{"norm_eps": 1e-06, "attn_scale": 0.125, "bias": "none", "init_std_qkv": 0.0195, "grad_clip": 1.0, "decay_fraction": 0.57, "batch_tokens": 131072}
Each number is 500 + 40 x the weight over the matrix's rms, rounded and kept within 0 to 999. Layers, rows and columns count from 0. Numbers have three digits each.

# v: layer 7 attention value, 896x576, rms 0.0957, rows 185-191, columns 384-479
# o: layer 7 attention output (transposed), 896x576, rms 0.0852, rows 185-191, columns 384-479
# q: layer 7 attention query, 896x576, rms 0.068, rows 192-216, columns 384-479
# k: layer 7 attention key, 896x576, rms 0.0701, rows 192-216, columns 384-479
v185:524418539547513540501473509512429485526470466397459528551548507525454495509507519541466528502469475539507508542526489548548507490517534438486548521485531488559518589502471537494504529445512422423545457445559456416426522474543534506485542482474454505514514492492492496514571549556510501510
o185:434548493479515498455541549462522496453504534472492448457520489551519523603445483474543604549515501506547487524490507541438483468464546428507465546492506439546503450534502475502431549449502548489495517500512504544526541488468500555503521512544406540589542513542535500477519560488503546536
v186:489468445503503477513554440558459496513500515482533470520513491456603531468459518491517452486462533503456562440529503456483443470489512487488508513505438486512532532481503488554475478518472506513478508483475498518486588511472481422504471508483550474528462419514435518527522546471508461486
o186:504507408460537509560545510470495519526475543458564526541529554539460542539532490467515466534539414566441569443535475521486444524493502528496452478459530516621473526471486442542507492484538492420569453540466505479437510524502439532414441437501479483464526423564476438549510494537492489464
v187:559584544511424545461442480531582547512495529499579536496508509550456451482583472554495485509482514477481511496508515496467462519517477484480452467463504482449466524523479480502576469490475460464561505489529505503467536503490453468506496445491448545587489552485454445448511500518468528492
o187:480522464507444458504446457515446494538532485534516508453521520512522463445548518464541525533462523574495548499496601467431450511490525491476569510480485515477502550542536465469517478490478475483496532535507471391463502520471516516499510531542471440526491452498524491450434521496514528517
v188:464499522516541520502568489447464473535501566507500437554464472416509515457518455480500461508534522505530508517498483466550501497518519553513479463538512509469481506499489539442532541471554511558458497491499442485517484495466581589502557471493546482494465570461575490450475500534490503518
o188:582534540493564502481444519512476522477436520529475511532443504528470440457500480479494497487528503455471461510554456506486443477498528456512398483484512556450493535535490517522512489497407486518552486528501497495500522555455552488509502490404488555419448514541501507504487510510526513524
v189:512469529557527511493451504558435421565469448504574580487494483539448421522461434512481486447557480458465470479491459626537515498460482533484502503495510459549574478516533513473460493538536493502524499479418468479496498464520503551491481526446452502527505475440448491462464469527521482508
o189:447509531491480489540554547426539512560459455520490558399547533532482511558499473464496499449480582486523558521574458463471480507514495477469520520494490525519545468482536497542497474444563515488491506485468449487475494540488466519461524528501504474483512545401523529458478530515563507470
v190:496422497497495471511489506497447460576531487494523504521475534464415509489461512463476448547528431489483408558501485466568508503518461460500497480519527505469464445571451480535515523451498492564554542501427480493464567483519499553527462524491514489427516462493518545466492383462511492505
o190:490527473520477438490548514509506468522508451509469524508453503561522442510473505446466423519455539443515499530476482462537529482540492542481498476507520519520496542549494528544543453501515568468493462566498483553494510464485487515543480479575475521476471484479519475450526414520486526505
v191:466537454527500498527483519490480539526493551519544489467483519545559514525568449464491556510456458529507493507458493528514475544485499471481516535540511521486513502470597476527481507476459523460494454505456435503519482489515482482535633532513616514544478498500528519497545477508439466577
o191:517569512479473502509483501578495474436485515466497479558472514415478478528518510423507534498508448502495432470511533535418522512499532496506490466488483547477509517529500469495450486472444484476482496486514470499456568477506517460515516494565464540489575493521483451518504420535417540488
q192:531491567504563501540540471494464471421483502497500514486494486540471463481524439540507523444439489499570511512486465588540457568518481486450514596537507482479494513460531481501543518517495479515517509522486460513548484531489474454482491537490500456492495518438497537542463520534505479490
k192:480441538480472549451496560515462514524552508513497464514490483461513503478486509524512515525447543487474500474497534474514506460523486456434481452522483499485518487512427485540511470483493532546505507465510525489447512480491491538530472474560505522512521520548534478455446528497516489478
q193:555533590541517500426474523455476474520485484523515442561517594426448591479433512538523551508526460506519471473550470448481510544584548523539556462481480507528482502495528517466494530479520500461450524421449476508542500482475489457528518475499501529500515466425544484558478506548468506497
k193:481471538524492472542512484528490453426509532486491507442464540506518503473545508478479522494513514495487526482513486566563514480463510468477518481481505484539457466504521485562539472538511473521497508521505518494438505494519523477419521433501540487548524475479470475474544458480464450508
q194:502491464528542510585520569509560431502501467549481503538500480409497510495503476508502410544563491473523442524505500481520473518524506463518499441518484484489450506549473456471460491464476464499515502517501497560466549492510510496511490480494493513536491518516509460470456513501547476463
k194:450521506463496494528501479479465507564484528484475531518538475493490464478515487410466505495519483545515477558501503515464474470463507527483457469492496569442503502494497445490497460548518499554505471534517550514559482482525476546536514518486488527508522490521503501530496480493479558542
q195:537527494472515510487523435555505525535513538492484481452484486536421456526561485492497557527491522525486525480510501520475511509510541515463428490544486486521486480485499502478481494475508549540414487535536479515441440527552563516522473495500556551482497457546466508549460449472547478489
k195:520473519468530485527496536440488507461414498542576534556525501503565502441431440542519493491496489498516510501468479477547511497486439440489486499496528476477539489530485544533527561525496498507560489514493482528545496419487513447485484478553545490477506496499520485488479573521493532519
q196:479531528491460539539510517473460550498492477555522504530472485620522487521470475503539498513472467521533453594473483545528448518503492524474443497528539514497504531418505532525455523512455537498516459538570544537499502538488471498472514470524502472473484548458536434576479538555567434499
k196:471529473481526505515515535494513528504530517492533490494523485428504544560536528490473508542508490533498487439516557506502500473442440540495444483514491484545518510497500452519454483486509468471485529477501543465480464504564524532467500544477448498525464527549509524540491581488455533488
q197:473457540528503515448493468522480485513491496464474452551531551533529529449463492544490512490509430513465527493524526508480510505550517533483522528439493482471492489487459516499522508429504501486534526512477500440509494538494510484484485507482539515528500433415501472527517475520444487547
k197:555521465517523506503558511495489522474538484449570514430466493504516511510511460485530466499475479528476520463470502497500468480506499505519511382506491520476516505485514522485458450485488508482513462463484512493486516500526570528512497523485501521473488513557505510492531514539542469519
q198:519498472532467477452480474504538457464522503531538455515470501455500484510529524478490524529517478541481396451483484545471503496484504521518511567531453474500531437497410521457514517497480501506489549496494488476547514535511494562576506481449541508504442527502503471530490517556524447466
k198:572537540527486504486541471495431485544484488444508506529469541503432527462465529465499501496554489523530469530519495483490540535444518492578540487558502566504496530541451476454498438539516488453486602492439565436516484479562502519446521438535480503501483502467456575540543505441534524556
q199:453466462536571516514474482459518504527490479516493494475551477509536542473446472436532475537503506449489502485503467456537517508487494499503446501474522483495531540480463519448480453476497523475535497497551491528524524518437522479487458463465526484514469521508489440493460572447546496527
k199:555584529488488529496496509507477498508470545514444486471504485500470474516512467466484525459434517486515478468504455544450497517502502549544545473572505516471432506512449486494487496459547464497511513509531543518477513518438479578554514542548458546498478542589461517489473535452457493480
q200:491498497551533486441526490462566512527498524510476505441522520482507476472448425437440538465485487493461538560478413505484495555523545503504556513486430486538477500486574487547532514548513437544501458449521510526465530514508467510505550507516490419543510451441486477471520510541497456476
k200:464458535505511456431465558515534471454470515588477501489433507498494496541516571608520493533472553443520489504540536438507483437550498508526448522457435541552534516487559466506537473512518539498516492476510520516452509501402470517475402464502566544521570490507529515456470489531526463455
q201:489502513441527498507526511553544531442443519503423526532520501507504446453548504506496490455502533475497559463516568481504547501454487491493540533524506559546521474472526542452561525532469510512541521494552492517491510459509475450472447476509591448518487488498536524541530464507531511525
k201:518523422525476499536493443442469478489513533496549556536490549538488438471507507481498501526524490509504455572508430558486522439519508541495558518511531431518465523542484564566450477483495571548550485485471506571417479522531483534504476510463482493490519465472490495496443477476519511487
q202:477522471487507508480441525438453544537497476510484517521544525535550514445513508520427483528526516465468490544461471496528459497500449468514506545517457573429484444521442489474572502573472555469438479577513543451561504555425567416490507585532491544510494521528477522532440471472533552501
k202:524512543488517499532477553497568487480491455532475468465451442480519465489477509452474516501483459500469490497506549541451489461506578525506542467471514496516481577491436470534495471467512462392552487451532469512530511524502510479528570484446511486467494530484555507510576478493498517512
q203:530522565497524535446526532501515497510461500587521523501478539483498487474479523472492557439465477545458493503461546479419517538543568504495495573531474515473533540485506450500525519451468449455470554494557512519611541536488499513444513574494511491520477512452524496455473476533489515467
k203:546488486546474469494530456453485462474460458484520543454474462526464506535481479460504536556494484508507490489490496498496499473467548470469520528503456537467433458478470471516488485537534477495487523545491492503555507513551503504462491431530460494510498511482507523441464533536518516515
q204:435473484546484514480503492527483474482495506547469519547533512538549457514498493602504498512528583523512515449502474484517519515500537547490469458473488517443493500480547513517419473518453453479555508484563424474545503532448561514471498517491512514506532500587435508486498433495477490509
k204:512497508494496514479516480533569471536510563501438483524520515533479467553486506488504525535514530517507494479507492527531533540507538472526515514508454587429497511481493532516467465481538492584482513446493514487485508485528481507486547550548565530468541508474550463504505485491519510498
q205:493468496525476540546495504513494484490518524491545508486505525523453474552505503551506540556558486500499532514469500462425478494542563540563509442445452513547512448474528498504509497449519503521533532450442496507553462552558511498486507488478462412486501476454466570496515561511497502482
k205:469501552479455544524481558530462500516479531505460529496452508489469508457529518466455511439467552512542538553525488519506508453586510516521523470577510464411490509546463489542492458467474436481586520477514508506518560502509478473461468501485521467474474449448521500505519484518471466501
q206:511479545517545508506485493577571485548503493502504509463512496549506484506519508490516534517499537529490509543503535476511484525552476496506470488516545449516484440525460496509484483488482539598512468470570531489495523491465505539532488473516526518487501473508456498443473507489556514561
k206:572470504443434450469458468473445446508478513509445519578493506453549529451469526460491488520537506535500484473459479489484543481519537447472506434529494516503600516482494472553508484494527481467465536501488457469559568563491452472560522531435519508545521506455554504465523514531478443514
q207:532428453540472470558510530574509509538515521514523574545471589440404584491519512484518461545522462485450464508567537485497531492486451539502494456503483439535496490529526503510459507473499505495478484485535543488483518523424546481501536506545431553642505465536486434494524452445486473474
k207:519538474502513488553500509476457510556508505458502522467522471490536435502534453542509511506474520488556461477508502488528529524492502493496526517518508502502539479468473448552507507461481497541547527500464506508584477452527535472570538525407569527472509424484527513478487549493494486562
q208:449538508494557491495460553525504457530490494522522531492502392474495495472538487538508454530516542520565562462488507520573493460497432491511484488494526515549474565544502506541446560484444469516512533471516487527477441446485481523473499499509544482486484530534510514534506511486464487463
k208:486483451540526467492556459513478462483537509525501486521493508484506489519432525515504454507419512398461495476511490484462509557478467517516466482576499565513518468499561492458529511447549495522549468570514550526522470507499500445501520495489456498468472563484492465453466524535513492517
q209:475469520539532566530458514490497431492501576463490464500481489479464516486478467419472512474490496510495514511459519566487490531483532459536535542500512520464512542524540466488493510483514577485426530451582539526614513541545545490476504520527448552526528450466458535502560517525536499513
k209:503478469488458520504491490442472463535499550516533558463466504480473560482490431483497484522540496538490550476472477554496451493534516494502520542477515517528492456525484501467502495503526543523556508508508479471538526527509562487480583477462516436476469516465511462499525506556505478475
q210:519490501510523527509514519533514493506486513478510449482470481466519502524433530491525555530421509517530522500476509490508444489478456514545528455475473444474577465551512478529517497483539547551476435533532496469519482498509489480523501559505567526486512496477513494513481550479495470504
k210:512507534490559507510463540470524449584516536452524509474453583497493454530527489446579507535480578484485496506497533463458551483477552548514481439545519585461543450482547510497508516533533473473532520531483518484443444508446476452471569492541527511466550559579518529510492449495473510428
q211:514530434456540511436580463483505499482456518481469543479501494568524498539443519509492568527523503485476494468503485541480489494543482451584526538478542515455540551450536453532502522493519532491519495493550490480517521473517528494542557558477476500559533486537481486519517442510455527507
k211:561558492496447487538455487493554494519529470531594505447561508560493545454488503514469485551461499475551481488501501510526505503473548465543502516471490429523474494542536512508467591505494487491447515467509523440470493484441442426463461520511536526489548543513516486536540507476514463464
q212:500489482512519477488462603474506528495502483519455588469571500513513439500484499549473490459473489501542447553526476464448538540526513505446495574500501553467515533478564517483499532478450419502519437491469547556503537459445456468497496580501562549565556458508505501526461470530453562480
k212:490560471514560541513548451487575444460564487473505498462493454506419524525469521452476465515526541482445503496536465428506446453564540468454522470489508474449455453424474446530475491543478499499515481481505523493507484576440493472493525517506493515502577475489488501478488533459531506500
q213:431552548488544501537464547517524552497426504570516500496551590490528527502475448540516536540514517512527462517464484544474480489519511509503470437516498542539490492431509474514482483526442519512525474531565517417538548511500579549505545492449498569493487543514542498487524520554513522520
k213:554491466466501454522570462526492525513541579474481431433469474529563511517440484564524482526529510541528509443534528509517487516525424497520554456565496493479510525515484495470538503520499457511533473480497496505548516559531485530523553569468502519454472487479485467530508534555456496509
q214:469539475478519475485537459427530552542433513484611442497512552501535487530481515516534543498526429531519500468485498417503495494608462529590605478476524508511460518508480496475508498464483440476530533537546475499480430466489470531490521518490486509419494517565529446496477452527463461497
k214:458365465605466455445574533467513455466429531488467524484479562492480520494500518541512514438557511510502382469545460492506545520474513527488530486545483465542496514425478523534482505499498517506562468479462484480511591536571441424497504512541533472487461495492487478465483501462545483460
q215:505485360496490510501512555488516475480485459549480508538441518524512454413511467558468517480474454479488474550501480455535503511499442486528490472502515463485528452486560529493519486489522451424473533528438459547473471504473498474522490477555538520524415513482496479518477456552536457491
k215:504530470494538555500575442457521457514514521513554508531526589466462493523545482422545491495468475458507490456515466497483523437590519509416445508532500501464570497456454505554521530456466516579494472564512444433480501514470463559523486510498485497507561475533534559489446485439539518567
q216:559490468548474517483499495492520528545533508480514440496508491463484570528483544473497502479449484521462540510541491431473536537496509425579532483477511558476468524475548516479518500529473530461484513495504483509485479544564502523432541526485516492547504415482467587503511468539475477550
k216:530545463502501499529482560532448472522505479483505514441516510455492548508510497578503519505484520459522499479535481419525564518487514517487532538487509529550557498484509530531489460507553518492473434529444485450422485487444418550538491533507440465521500456519517492485527488469500543518